Weights of a small transformer language model.
Size: width 384, 3 heads of 128 (1 for keys and values), 20.5M parameters.
Each number is 500 + 25 x the weight over its row's rms, rounded and kept within 0 to 999. Layers, rows and columns count from 0. Numbers have three digits each. The size before them is the row's rms in percent of the matrix's.

# q: layer 4 attention query, 384x384, rms 0.153, rows 18-67,146-195,274-323, columns 256-319
# k: layer 4 attention key, 128x384, rms 0.153, rows 18-67, columns 256-319
q18 090:500517492506471483507518498415487488515473520520532484511480504494469506490502473467538519477456530491493531537522513509516502492475452495539488511514526476480505518507448485500524453510512460
q146 127:509496515472510508523494481500514525512508528507483494497472474475499515508532521508520505497498531454488533505490506525499526473467518546493565486458549471462484515498507485527515498494481486
q274 065:511505467507473471509478511497489546519462533482533509486457528499473555528523515520540527467505553489503485522500465515505483513469440498489485454480501485493498573522516496517493531502466488
k18 060:505486493573549526531507473597533466464508485517480476503503491498512489458473511527496504512496476571505489481466494518489532484534497500501449508487476555476511490531527500560534516475529505
q19 108:468475470501496525477518489481506509487466513510558526504442472480521532484503515507508529483512506496509502498530478458478496487541514495536551492514498483500523515542507501472482504490507485
q147 128:540498479542465499488495474512488525490492518502545495548437490456522490548501497470487512511524476510475510493540481518494533488492509521526520495544525425518472511540495536484483498504498484
q275 077:481456513522512519501498461482493520494473469511509546500441532477495514466519447529509497485525531484517523503533499506533489505531537505521503510513473520485478433499526484543486547493509516
k19 061:461476512508471510460505509465483512458499542525551523469484498477484515522490431449452552448468474531501476494462509516509512525484530485468510498519497478466491507494507488525523525490457520
q20 108:518550538488498499501555521439491507529487465526476490460508474489497530534510500501540511455444521485512476506471480511512535463443464527518475512480502505512526513474479482490518478488540465
q148 142:493487517485484516498495514490527472449481465508499476489510512508471529523479541502498523462526487484531488488465545528537504509485468504515440507464468518499464506514492509507533491461530507
q276 074:513531505483448505517493464525482505507498493527495532477484545492528545523514550500490525510500481524480523478493499508492525454460468499506472518508499532514501523535450500442522531527494530
k20 066:539518507504473520506520573519493509462508550512540533527469465493517460478514471510485503505491541502528479553487489475511511521510492498484501493524561455503504489491497501474482454520516419
q21 150:493497471522558509522480489533560480445509493476488495502491509537444470537488471513509481501471532456522492503485545492500454533479512509510516491469509558483487480503491482480488487477509510
q149 203:529505537523554506493548498472527446458507506519555552516517519484491507520493481469514500488501543496484562511464491486483512459485461540499465501542476508485514506492484525478512517540516550
q277 131:521525489497534463463487480501535476492555498483488485510556513511476456511535531477512468524519512476498462495470513473488507525484530527482524508489544523481486488514469493487474471488508492
k21 077:535491478468471495535461514485512500485500468488481481466556438498536510530498524507506486520504516490523516499518498493499520492455538540453502512509461509528513524514530464519503475455549461
q22 097:510564557452486470469505486515478542537535472497467490479509481479509519515490484520490525493502474523515466503508468522504512521504459575490492506479482497480504496472490523486520531478516470
q150 121:478517508480513501475480507510538494499524490497464518502487497505489536539522539528530469495496523513505509531474527506505503531459539548509531513467514531490528516504499499484507467577536513
q278 062:483538499458463472522508467467461539503507505510477499502462550507465543473523522506473561566466525522521516515495473533508511472512509519520479507519489517506518519513467491468561502560497516
k22 069:508499470495548521492504538499489530451477496522541513497474470505525529511498531472477482473521462484535501478520489459478483539475517502468487516541477460517522466531536494471497523488479547
q23 102:471542534519464472536513499506495489501532537470499486496493516502474544529506519460486519495516522524493466509466445522465514464479480471492467519516532454524495518485467504494552472503507499
q151 124:494469508490504502541524507536452510498498530514496447517508508466512522502487498518492474515499495485465537495479479503482498504502506422517501503517521472499489522497446524501579498515468508
q279 066:493525542500526502455494475539453577481489506520510485518454521500509504528545536503481526510484466478486533474515479524468503488452540492469539523506474530526489461529493516474521537505462479
k23 055:565501505480483508492526468486525438464530470514512520502505460515530468473513495496512497508487518512522530499543503539533505502470481495499474491483469526528495498524456478497503505480505442
q24 083:520467519501530464517483475501499516479473513488505488527464511529477458510503522509499417565510484430491533485540487482484490490515500482504543499474538537526500515538505490502497544467517506
q152 103:518496520482474473520501493481477533515518516517513499497474483530552461534490494491469531483520430492448486488517502505496510503458474522519512501495482486494517522509507511501530527478482465
q280 058:475491518457504516486488494506498483493508488486470527504513503526481467508482542478478438483461478528502532475498510532490482473505495529436505544459489525519511490491494480517503515480525491
k24 051:490493490470484491479500493477522540512528516515514452473502498542516468509534433509479569481497542505503461512482522486534508513512489479478483465502508481465490487472514500493511510528494506
q25 093:509482556526519537508482456440485503498484506559507513475527479510514529546547513485488519491493490491505525468525501514469488472537515515485500493477506488456497506504502475496484497462493502
q153 140:476491498513494508506477505437442542550481506488445488481470493487487505495527497490528468508524497461515511492547492506488499501471486471517561516519504500536515482487479546489522508505454451
q281 067:499506529477526469492501474489460539532484513525472533496450485451506536501508494513461543493494538483497498468523497537511493452527524492507492483524515507506482501466488465492528499516472513
k25 066:550455491512531499468499468467564517496490478511430503492505532528501518512489514503520518548531535511461499517519502459503487512448486511525498453551461493490460491512509479511528522500510511
q26 109:480529525489460503531486479514528533525519533452500482461515528481511472470491506489473494538492518499480477540506512501452461476504475520453527511483492490494521480523496519521495525490490491
q154 134:479481499516504492509487479521492563488543511508463514469525526491528470504504496511497523526539468485481520535523512492469515522454517508522460501527498505469477510464466532530524529488506477
q282 071:520488504446445479517518483494538473469493534509519485491502518510513477471531496536525541483517507526497541528510502477470484521551478485496482509521541444529493495507461483501521490519502447
k26 067:504506471525495466521529470487506475516503490478502468487460436486507514495496485511487474498497493521529492515488461473554518493511494497521482500514529492534472508462468478524490475525447505
q27 093:501455529505524542527508488527480482478480498487502563509478501542539502531448518504495527554541521550511540508502525505525505501534507537487487469519469519526450463481484469476506498506540520
q155 099:518473519467534507503525549520500450489506479454531499517490477507574500519473502528514507507483510514499484496441498527488513528553486519489473503544484495488425486527518469481486480503472516
q283 068:509477506522528514525520488491511514535505477531497542506531498505520523500487494488525469515548522473486479521478466496485510464543506511506467465484510492488476474526489485489471448448567537
k27 063:523490503501409529504485487480505469559519466517500468492505471490486481505510462482522491455504504491501530513520535436508513503507476521563506490499494492498510520461497509519516471506520490
q28 086:482507499486479521528480504525463591490501492481520471468480513483490482501479504542512477483515464517496533505476475550489516523494520549457500509465535529521520523462486488511521507491546497
q156 118:509506474536546521517460508525472546519516492495556487507456499512482468522480515507477491521511479495467504480463465486531514500494529527493524484506499546512553486516483498512495539516507484
q284 069:442496474478503504492482542546475527492504479474495482516506506480461514532488491510501465502490462511520496490477511546454497515494490543476520537478460531498505504489493522508509544527533462
k28 067:510495518479455549518519508422505494446493490504497485508523483541543484497519492460482506527514539502506486523535486484481482527467527450471507500488513499483468463534530493524517494482517478
q29 083:487501506506526518524528491495490489479481541484505480535485506464546534486482495501477486504479495544521527497512450506488501477518479552474478499482506502517503498507483490477498447486526544
q157 111:470495516513490559490541511480518503496513523496453516496487540472535480520491496505488477479562476511518532479489440514501493469533456491528457481511474507538479481491496477488498441485509553
q285 060:491461519503492490589511517521505497500468493509516542503529511525553534510533500477496478489481468516539523470518483474467496473524482512477493503505528478528448472463443509469502485517507538
k29 071:489555491512450469523543527505488541466510488493535530480497481507462496496501542513506503486513536504469488536479465513468549494519478484470505491525531436521512522474518491507465494519471458
q30 081:499514504505497538494517452467571494499503495507538526512474471517507479490479503475459479528483485483488531497491511529503483477493491500504519508495490506510553494500506484529511565466495512
q158 122:485480467520493530526510471468518555474499482550508487530449525482530508501477460490455475496495486469503491492509477505482498483462516505502490553548484523520499474499514462538529539491473503
q286 065:520485494484459460489485520423551462472536470510498492513513473504488496503480494475473473485472485515512524485512493487515503473508544484480494529473470484483517519490530481515523535519494480
k30 069:488545497487489495472514477468496510478475485507525509529487550525505495519519489510521546483556523479497514494566476513503458513446482499502529511468513491473517512458517490498503500483490509
q31 104:492495507503512500486497515500456534496534493505473469496515487519513543463509480502502433503477586486502457521527526487495501540495485474453479489543506504499517471515515512499482525502506541
q159 119:506549508509495481494429500512475502533522497493501471505551490516503500475485474474481435508478550507510475481492501543486461513519469499472509500496506489486501491505527504508486521481520451
q287 085:539477511525512509496461505489474480529516471465495532532504504546500507489487468467505451496489593496463462503535517459520468533465501463506493521498497497513487498482523499486497490466510520
k31 082:516495499498522465485513490509415514453504491501474491493541514499513517504511504490481535477476505533514490479496513476497474510507502491527500492536540503523540515458509500508426516493536503
q32 095:508504546486517537486498524515509519530509491465526510466509472529483513518465455489545551487522524468524531509445510490481503517528527438492511501543540479515513471479451494527493510472535527
q160 106:444482497480497507457524520515457530527513498475496452476498521497501486508492459482524511481520503472509530512485485484473479487526517455504481480509557536525490471473450494528523500517480512
q288 086:498514512485526530456501474495493518561502473407515476463486480496481524523480462484530526490554480456528510493511552488473519517504553463532519479501543470494494424483459498481501515489508549
k32 071:533538487569531494520468515439550501519482491469502510499502495486521549481506508508531507474533539492510476482507488508506479542514511519494453508519499538484479458523503483497468475492542481
q33 095:539480489526488501492517490459493499442474508502513474480483479525519504485523476469485505522514505507492488460546482510495501478482502483523502489532496544503473481487485548504488472539488487
q161 106:565493537490478467466492532552467496467512492483467543522495514518488528504496495531487497525483493538519496478500488502529481497486489481528515506494485502535512530475514486486493485516475490
q289 092:524497486554525528504497505526430537444485449527534496491495518523548492504506492509483453529481499503517504508527530515498522442475485476504492479487412514488476452498516530487528498492476504
k33 103:497524518493447511498476511493482494454499519500521513509464514487457468499534462503474472487509534464492523522500493505475509485459520527537505496488495530486487464497489522495511504507493501
q34 094:499501526482468488507464474476533482483486459532515459475497451526524532473528486495499507506513524509513451520486495497470501448504477534525486473480510506540484495487500516506537520512485498
q162 099:457470493472498516488513486532526465524516492512477461463472482506509541482517425513510509536490489487490513520494525485517478495499472529547472415508512495543459508515488487507523530494487514
q290 086:533487507487519465475459504510552469455499476512484518500482466500514556488550524459496500478490550535488464524508518483520476481538482478525445475512489485505468527510459502529522476508446489
k34 084:493503534493454512510546524428466533481494487491460477584501500535496512489550529490514459479541562498483527472477475502443484494494456497507478501457482475507495457507514511516482500518513490
q35 094:521533504483524488508540494541505502475491455489513513531540499540505517519519506460502509496488456479541526500485504512484542480503479534508517491480538544485518469493510453485482504507502478
q163 096:509502513471482506495489467496472528514479502512509481541546512500458491521507517488483496478470504527536502512542537475473575424476508527462450502511508521520475478521520462476510501495513506
q291 098:492539510515527495494492488498497499493513478476483514508582493520477540475495490445502486465469527518483506523522463518537522482500501502451548469512567514499547489486473482460498504468501516
k35 107:482542553482495493519486609510521510498496497521480449468521509508522532508574497529495536460468482497508496482482516511483488479504515500523518509497537485465546518485504509506499509508503597
q36 096:521502529466504499485541483441524460484503507504499493479519492527449513502474454565480535453486506504462481514484546513563478539537529501512532498518469488479474482504512480531538479492464506
q164 102:503506524501544505501550504495477500497511452508492489479484514507478514521491478549494513498489512552524520490532530496554482496547506495486515504523494539529484498516512469540524465511491543
q292 104:491486504508498472515528472484475505514495472555532495500523510502467514549496518552492503510473483494496544501492492495502458525523504527500528533466511512443478505482498485527520503506496491
k36 106:507496475499507460520497494542487463518489495475510516495522500526503481492472501487491528491495447505480477465566493495544469473476484503494497504524406472519532510502487503523466464506488450
q37 094:516490530499443523507497524522529561522465478490505468488535483521510534485464509497510512519500562496529491471461475511503471528531466504470512434486489518512512510468494493495529464485520500
q165 079:480491460468497469508462491513548514510505518540511495482537490532522513470488503505514532514436543487479466502449487476482526508487529497460506508514537522490522524487526502510483494511529481
q293 113:483485509441490494508507488498494530500461498493509493517501518500514579475499514501494507529477570490467478479512480486509477522464470542483519501508502496474509528504489518487536487517488483
k37 123:531517503489497506466476523539556494545498519484528474494500484537522510514523502500491480513469557482514453503550481438510478490489509502437519512469472542469550493465540490467536442502535496
q38 085:489455502534503499538477522476518548503545507467520488506495467502505502524507482473503504451557572518473517539489498530470494476490527475465514496506514525510523503435454503538494535514483505
q166 070:506451468512484508546508479522484503527506524497520468478503430506506525479555481482495560492549533537499479508479503485478488498500481472473502520442516516503527510480484520517501511505471464
q294 099:498421506538498526499491519514483493460519530479532467486544498482486458477505472463501526494540514519526506512502487493480478479515512500466530483527513477493492479459482507549510546523505509
k38 126:470509510571525492523491555507511492517535509487504496486544515514512485479459447476492501430508513476502503522434515542521515518495528546510477488487549510507563474456493518515492535514497513
q39 097:493512475536518472529536467534498537518509511527547563556496528466503532480480548481471531499538486533475512533479481493462526521492490482509540516509514496481493519542501516519524540462526495
q167 092:493520517522525504523521443543514521504498507464503502537490517489532486520517526465477516463585517471527485515515502494471504494474483456509495505510500485479474495512481508525515490495516496
q295 091:474453477485533447533532488544504480522451496532526507543506510474516543453535504475472487485501491473481490459523464510475518521517447479511524512507492472492510559477502488524517522497504466
k39 113:496507459584498512525471533527502527498534508507532498449510508488502570517473510487496495508506486513507486495495521509489512521490486493503547532505496514508526503506488496510511525507546487
q40 096:551459461493527478463478477539491533495523473530496450480455496494522455499512511516540412460486469509497502490472500532505546491512516505521485502492475508522510514469485481521489469519493474
q168 085:554519467507518498487481456531497523523493511507524476496491490506499478578513473467496486462459459517498487498462456514546475484497491486516462516533530533518525522484497482497502490534502490
q296 107:522488462488538492499491472500463509526524468516496499494445481502545510513509531501548443478465471488495526475497525556504509467477523485517476498483492503500537483463484476548507493500475480
k40 119:515512497459493480480523500492454512517504477485492479441504490483530488496506463551516436424537469502521497495511509487515489509524539440496515519504468459513504506420508511504500468510510481
q41 084:533547492440469483509504527509495481475470523512467527515520498466500523529506490490555556513504486515503522498503504488500532485505503526495547519439536499495522499516494486468469503502484522
q169 076:532487492499499499501492522531517483514524488511464493473538510518477493502523487474526518540489485489492535491490464474516501474499511509441497480518507483532520522517495490488476554524451497
q297 112:532520514482502507540508519476486469479461537482471519493506522470484517514476521522533538475548536516513517469514501526497512491511513545483511527480539503494504527493504482440494510511476515
k41 128:472489438475485493506507599484439474493509540487531560519480487478486508474438522505504464534465473507514501504493466486531503487493500542475526493504533528498495502473517527501482479474517481
q42 093:509508530498522504533454482466448494513472500472519517498520506487532529416506478459500495485529503509514526513507467500498494528458483533537460493502494484494517500479457542530525510503490526
q170 078:483532508490521499565488511482467539523501499476497507556491521486545526470474487489460489457564472494525515487547531467520466506458508503499480494532498526521482505518432502513495507475494510
q298 103:506540523488534494464445506467463508508496503474472523522485505494540514430493514439522498504533502514529515520499453481512499561492511515513470484527482501498497509476492539510509482480499506
k42 130:439533486450562485490480467460480476541494506471538510469503504476483496462495448492508477459529476499519509524447470526487483476464519518509431493533466521506500532487466533499521467492459521
q43 094:470455543497488476466482496498463493515502512530520521512496512522514495424462501549516496487514494476464557505530510514505487503488517500540513497498472484494526510483461522488494515520428540
q171 083:490449536490499477471482489478426492478509504504464498485497496485497507502506523540546477463535526476475510491526513521455513489502507495501494508498509479466500472459475516525537495481457465
q299 115:467445539503493464468498519511454502490506487487504498477511510497515492450444503530511503500516494480496558515522546487477510528494512479518504459511483487497510505485480506518470534501459531
k43 138:436472507486443476428530584540510517557503491518471535509482517477481469469544502481492511481499540513494497517505491487502511450550527521514517483514502518495504529512473497524482472496430567
q44 089:471526487518541517532513525458511548485470545495479469488502497491514461486514508509465510473495447460501496515521490524484483505498507463508491494456495531518525505532524458536503494514516489
q172 080:487488497545485527498492525470527546539474537477551503550478517508497478537496484498457523499516458471510505466528492483509462482470519449495469491550520532495522512497517486502502544531498501
q300 100:494522499512529527505507509489473516487445515522468524443512493487529482500483475529458476502503443462466489513524455512509466515527490461499477496486480493514508473515528463518495512491485502
k44 131:449463472490513480500523480499502488477501515501477546526480518485537467485486471532501536499458466492489504499495498519512464503509489494509501515513487505545480481552534470486512463502483511
q45 091:559458481451463510460519501477479501500527480513462508488530520461505488514523514496515543461494502555483471490521491503486524533506515468518573514540507489551500532467495486491493464497504513
q173 071:535431504451511487460510516533489479523511461495504484491535505490485488516482528474503511480502503533506551499524499474499489516507505475499521476526472464557505515474494533478500492486489525
q301 107:554484514456461510465517493509474496502488475454442499529486501465502486489488493484504505491488507558495512513505498499491561511502488494506513515526524528589527526464509487501486490491481486
k45 135:492507519495491493499464513452483509497498540510510516522544493501498498533520496497508521512500548469512475502485514523524477527530506470515526504517475542476480475517474501488476530496450516
q46 071:513499532547479529527491562484474537511521493523476503498469505516495521496484535479500510507519497517485514518539479580527487495490474499468528553503504513495500511479507493514479501506534487
q174 066:535516507535492498537475551502490502508495482518519502538489467506543486467483521511477518486503512477491495499516512541492501506499493481497543543505504506475550493479489468499482546513496455
q302 097:524513530486509525529481534484467531521527472514446503517502507502518546498466499486494528538496492529430487512537500540486507492511470508509498502489518493500480483501497491510476502500515553
k46 124:506492492523515500511510537459498495551494543475519504512473504506509488483463472500503476490497514479494503457512479524498518503488466526522480528504473498501453496480496470516511482484471537
q47 094:430521478460519487540498470532504437464513476523540479512435466500457493515528462536501534494519485513441462489534549486494489522522483477548518526505522470500489494496504500487510501495469491
q175 072:449517466459511495485489496534481446504496480485490500488439497463475534518507507510502506498576444486488501472534528504500464485505496485530498463516554496510522489486519541512488478469481481
q303 110:423483478464532516543504476510526456505525512476524543511495527518501524522532516506502503522465479539465453503507516481496476515500482489516505486494498502519520486501498472465502476505504457
k47 136:455479520493534497513498466509489462546500498487502472527463491490484524504501508534499513537484476477503542508514556509484520512511486471543510473510516469492499477508521520518513487474524499
q48 093:520512446492468512532515474532531521522503522491449472518467516527472509450470482528475527489488537460533492526480482501500500550510463500527507529484507490502496535513489456467521553494523448
q176 070:452517471527508559512475455513540535502506510475459512503465509491464516476521503502497513520495510465492478524499500545484522494475497531510489541473536526516523498486515479522519521491548522
q304 119:531517430478477528493509487544527524499523512494446499516446545523466522407479512519481512503472542444493492539492504491479514513493486480518491504525481502510496523494466480451538536484520455
k48 138:502481467440500519481497472537496513482511520492490491488494480475498486473432500491500496517523510503512504506506508491505497507511512450487509490517542480489491529519517484498496539499505500
q49 075:481536467478511514487463468517485395497484477496512470491484449516511483491511480520507556497479496464500501508522535464522483454476487548496559464467521478494512484486499496488469466470502537
q177 073:510533483488520521480459523500530420518483493531542534514481451510468499511500494505491528529456530504485525510501497487552519470508496539479515478496524449519516507527504500491492513508531540
q305 096:514516454543505499499476472501466450516464506475487462499482442519520487448489503489481502539515529490493505526518504498515507422496498523494519480433507482513508455486513431452464502478527516
k49 118:532517444524524472510533492530495486499487467512482458489488464509533500488497469494505478488513513482501493506532485494518517478455478548470535484506486494508533498463508470505497493488483457
q50 086:533492504503496515496495494547555473449482525455491462454524489486496473484487475541457490554466491556502480490445462498518484461522453502458465463483517513517487503494530453531506515508510503
q178 069:503517509475489527480528485543523488524486543477520486524524534493512454515470483565487496513488477559527466507451484495536527475523492515498442497479490518490473496465549468498510531534478501
q306 107:542491501474496536462487501527544489476474513459477468510526524467535436498500497510484502508503508554494497522463482489518511440509450513470500473466498461568478512500542498550483535485494488
k50 133:467498497547479504529499502596526527501510497521510518504483525488535509530487476500491472526495513507513479467434457516484512480535501513493457473501533547511495498529497469488506522504538472
q51 091:544510487533536514495460487534507469491508488523465522503554472526483470511524491500509454504471511525484504504441476503505506534520531514466473512460568471500538509473514461476459532544504530
q179 073:552554536554546485524491521515550503473511514498477505519554473523498489509493480486477479479461468502510503512467504512471469518521494493489516497498506469467543529517495466470480532522509513
q307 110:545465492515512492481486520506493483483534485529428515518495488511490501444519495520542505482470501481477502504479488549482491511513511522473509497479529490501509515516509453512489523520501517
k51 133:514497495482493531504473459532485519466485481474498516492514515482490476513465542519505498516508481517512538524480490530504525501530494497508491471468482481470504468467507497508478553534515517
q52 100:504544562446511510534520485508491491464447511544453514508461482495505484505474473460453511480464522506505506465506502495484499473568499514488533512445493564492493507456521483553498507450470501
q180 069:512505512450501526529533464513500539464447492508465500521455494477515522491475449475492556494511509475515472486534514504472480544509512490506515468457504512542506502466472508557516449446473534
q308 118:512527573472528526518548498514525492480460482502436496559483458491505483514502505482481529483483526490513528501512489497534531456549496502468500496470456519526504478457532464533527473476467514
k52 132:516485505453447468509543510441492463487477489484470500529475519487528474539452530495516479491445495494485510495473460507523518498492507508501507503465508540508444487445509481501517515460507541
q53 077:526514483525490475452521486503488539503488504550523530474538517516524483480470480519493513548501490500488523503493505509526510524506528477480504501472503505454477503481566508499455481546502495
q181 090:488528508490516448502541494497476517471511513492493509475528490499569491512477495525495509492549466478525473526501526490469523522528534486481503484489475504475457482491523455524485421497520473
q309 096:520520451532490449462476475523474499503505495524493524493529488553535489516469503519458515510533497468474488559498499530474478489492499485483509480497483499504486516520520525492484465512534503
k53 123:482522528497481478519522514454472547547485521490499525491572507504479486483500494516482486529521519481514504484564496506492533489480515498458494487528482488489509491486531512493507491512504508
q54 091:539481504508483553505507492550477526496507468534517467510524526504506494515497520539497481503473469481494485500514478484500514548566476498495493525530531513470498512464498469520481517493514475
q182 062:512494491482476494503516503507456542476493479484496449459543511501485506514539489533510481492429475469500501505521469518485510510505481504522489533522549453492512509471514474506459505470501491
q310 122:512477474516495541535517511524465490482503507532491511476540525472523490479527522490498483492505478517511493491515471506519538545511474445504505535500504502436510482507495495504461494527496512
k54 145:543483493503483534541496485545465446461535534491529472516523487519487463482483496502513492524447483494504505507482493510517486533506490500522515489511487531489491507473480498528490519512509531
q55 089:494503513511506528503504489495499536483503472505484481475496492491492473524504495480516523459488552475555446485460494554509492514481492458520497498497509511487463510464529482505489548463490539
q183 069:481496519499500528472531472533522529482511463501479449497504467507509475496483488530536502476486567489498452491470482514503477529505492468519492490497493476522492489483518515520485561487451510
q311 091:485491482500518517516481517473511490470525489523511499483504514519522474528514534459510524500468516465502478499472505544519476535484538481531499464489487496488506491503511494472512516511489505
k55 126:475478491482559511493463493536507500446498471510428468487526497511495525542521513498518522495486508498510490500443503470535514499492528480535488489525446520489491526527532485504517499492440559
q56 081:522501520523501503507449455520507523470506458472473479445479497500456495521514569518520469534535458494527525528514514462465499458564493513516558490528487460499494491505480486504513432483530529
q184 063:488508504488512525509510459532516513482498459468476492493530492492494495504530526485528501494523499480523466509500544488453510485537522499474530480464499494503507481506508505521490484470519493
q312 102:519493527522504482491452461501505529491531458446509499496506507497471519530506514502511482508547513487522554542503510477482487457543490496504529508533527466520496479484453494493508465471493494
k56 142:489482507525453469469515388500534485453489510465503470467513504500488486519521499511519465489560496513491478502492482494513512476557495536556597487462495526503500509492498506504501427473527506
q57 094:499514512511481477507542467536475506462485482492543441499471512508499503514459492536482481482530498506476524490562512514517486523469488543521516539525467499513509467525523546463546512492454434
q185 081:470542463514480498564556500549473513499499458505534470508505496490514490474465519526497507483477477520498531482554488505522485518455457479574495532499491524511522466520510549519513490492471487
q313 114:520501476524471438508489468510505513505479489488526482502466515540532502524465488542489503501518503463511525499541531499493470510498483510533535529520468460505548497506509547463538536515497462
k57 133:516519515459473508471464486470513508516482492488458480481430528522501502516518529490510520433500496477487515517571493455505505518515511553500535512480491446507536519558506477499484460513463471
q58 088:514492508462486506502522471481440485511476466529568479503537503502504497488550529466498486522480546506496496501480465523557487506498518492521486441508512483486478466540531520498504508473461508
q186 083:492482474478498498496485484516438526494473501467501459503474516514514485494571526493504480468534542531487487477495515531511482502508459487520490514501507519512479478512511545523534491516492512
q314 100:530509512505458468485507500496455496515502473548523507515531521513474464552508500477463460497474511486459479556506469490516473486500500466543489504485504476454498465525564547455501479494500543
k58 126:481503497416497500453493414480488527474488482495506490505534474486524499500533518513471472497503496496501504467476488506502513530461491487488501488485517506521523506533510469486495483531496497
q59 075:509495471515493485485503501497564480514514533497502524505549528472466495516511531511508495537518487488496492520515544503532520525563517497510563516494512474482486531530491518504511490512496468
q187 072:489511463531475516523505538519552523521514588517537512512482548512459516501491491479514524551465494478500515511498505474540488463517503471509518539540507501492527530540497455487494481496508535
q315 094:499488498546473529462484490527532477518512521507486525520516534459489522510497514510493480528527501504507480501506554482536506534510500504498545497530497504487528483504472516491495463516483489
k59 122:470494530532532491476490544443519498509517506470502497537547528500443512498537521504517530544547544510494497504471540492474474485558496494531492454491515472508480529489498484508504495494502543
q60 089:507512471498499488524488511503500479486483508513463467491531483481492508504454523478483493532431483487491475509541537521456510445471520498514459481532486502498501522509468505468521499530528450
q188 072:497480477516477489533503518485458517491508516485503465535516499529532525490500556494482474479494505466533498480530530535474506478477490494479476492520517535480478495524476479502486441536533449
q316 119:466474472502485525539482502495509509483457510439493490489546494461481538483518522502465500534471512510481515501518520492490518457482516521491465490499463455515506492499433515455532496525500478
k60 142:472502483517504485528508519528513495519478471485488456493507438486509497514495557491501499527479550490479482531510497479509522485530529515478519478498466515486509491492479477491490499505516466
q61 096:501497476513505532514512528485500523519493517472497520501495526467494483490544516521507488468508571516512566482489521529529489516480508467475495549469476508517555541487440515501525496513482458
q189 077:495468458539522488508492520473495463536503473485498487500452478492475515473515528508479514492526513517495513479450440519505483540504491497505504509484495478531567502473454521517533513511458452
q317 107:492476455506504504514474520509486511519435500499508498501515521460490457471518520483490481495477493485492574466494494537498529506516505483471495544490496519512527577486430509465476508502505458
k61 137:509485541507490502497500530511491539518474532488447527551522519477487500535545492497495504470516482498497539468476494464484502506470504511503494522458512448528568480483473516504494515512516474
q62 090:493476540536506541506503511488571517529497509503517518548489515494484496522492542451524533516548533420517505521507532472497506471446513446522507513537488512517472531488481490524536484460470466
q190 083:518508499549503525513511559529502499526477506496560541515513522558461486482447521510516498557529497468508556473511492469526522467491469466492527508560508466528492537511464482482505548473490501
q318 115:497489537523483519470501491524502526470473496470485508510514531532498479541527513449511485481532496404505504499482474460499499465482489493510524504509483488530495500471499536512499462463503493
k62 137:552464504549486507500543467491504516501482497492491516546507517494513535510503506484454455467564475501511506505469478460487470463473520479460536502506451498493528487479495499515512477490488479
q63 094:512507533464514469490493496580495525509486509481495501522502517492499446537503462544489491518450491546462476490478480489505464482559512485523471530456517481486499459487473520502472543523505522
q191 083:515508533477500512469486517534533486511489532538494558480510514507468501530475488496525493531418486512467530524486494479529498479522498546469482508538513482476504518498478495493472554491525525
q319 110:504476510463465486502506482519460514502494490504527515516490537502490455543525474506482494503479518519427490496498521506515451481531475516495496518494512491509490483497485502490473496504508517
k63 138:500527524467491474474461512544493543526493468462460443502537527496517464484483488515497542547431554500505516478487495476535477535476511498515496499515526528526510492487495510488479504500500486
q64 147:492501537511533505484492476535474479547487557507525532502518542491500499455520505477483483495507512501499576473483535526519444516458471533510484509487486523510517497488482518475566504485453517
q192 142:485520549450454539473487481523504495496464516517490524489498499501522494466487473544536457544478474490469525510508491521522496491484482535518468540464484478513553444503509511493502512523420509
q320 083:468520481467496491471496516502464501480473475530533490496499511461565483445492460541505537496511477516471518512531513501523531533477492516426492506429493486513521495509465490492540513488533498
k64 074:460422473537452483509487497439471488505500507471493545509544500480455480480497508491502498508431482483527518486507518497500507519492463487512516536539528507513507504502475523516517472499517501
q65 085:485485521514518489554482444538472462481543528485538463478473488558542508521477510490495468513522532448475501517535489534452529542522522504487464496510463525492435526523482498503507495488473485
q193 096:522504495438516451543468495518479501481535502513528486538502505481500464507520505516490488454487512477495493501501513523473522521541488512504482516502474504505489499513490499507501471522461495
q321 043:477516486501509489501464449536466467503490499496452492491552465498501468489518482524516512483500481463532518479501535506498517525476510475465502473486507494505504468466517490496525475438490489
k65 066:529467486492518541510514555508476523555510481518547523522497484497457482464473502461491526499484500507529508497471487484527473468468501510531496514523537523487550471482493517511504510529426471
q66 073:485476550494469502557494469517445524511499498494529496519483489556514528467491510465500480490516517437484490516504497482505515538540497534532454506484520516508489507511492515488489483496463496
q194 113:507479517462529462524513491541496483475478515495525469526478486509506498516508486507510490495497498495469503491492460495499523556555476523541451495518469486519464508491505496499469480495445513
q322 035:488503484504513483520485529524520548527460484501464528496510483458475467512458458507476564489498461549523515488530552458474464496511504516490501507560522513541464505505480506499520521498507475
k66 046:561476485456498516516500459504536516499554503472511500519511482493471521498514496532518510500545492561504519532499531502473464481488567473518488528488490529491499480453502511524524491502523505
q67 092:501492526494487499536507503509464497541522502505546492512492505531533523507480537448501535517505528483494502508481470533504467494550548509514475484481489510523467550529508474524492490509461495
q195 094:515494452494524450542492501542479516503513482496490482480503506532502489477484526513510473534497503496466484500476497526491481513519491504545455498503501532490489506512516521496469461471469494
q323 047:501517527501501499481468499528542460479479490477530445474505468476512488524467515487471532498490480495503531535530553524472507507517513506473516525509494481467447473478505453497483458506516530
k67 077:464497488436531507525469419481481497535488509506504507474506456463491500468494462488529501452475513491516537476509509526493521502462477480478488527512480519507509488508462517501509523476510513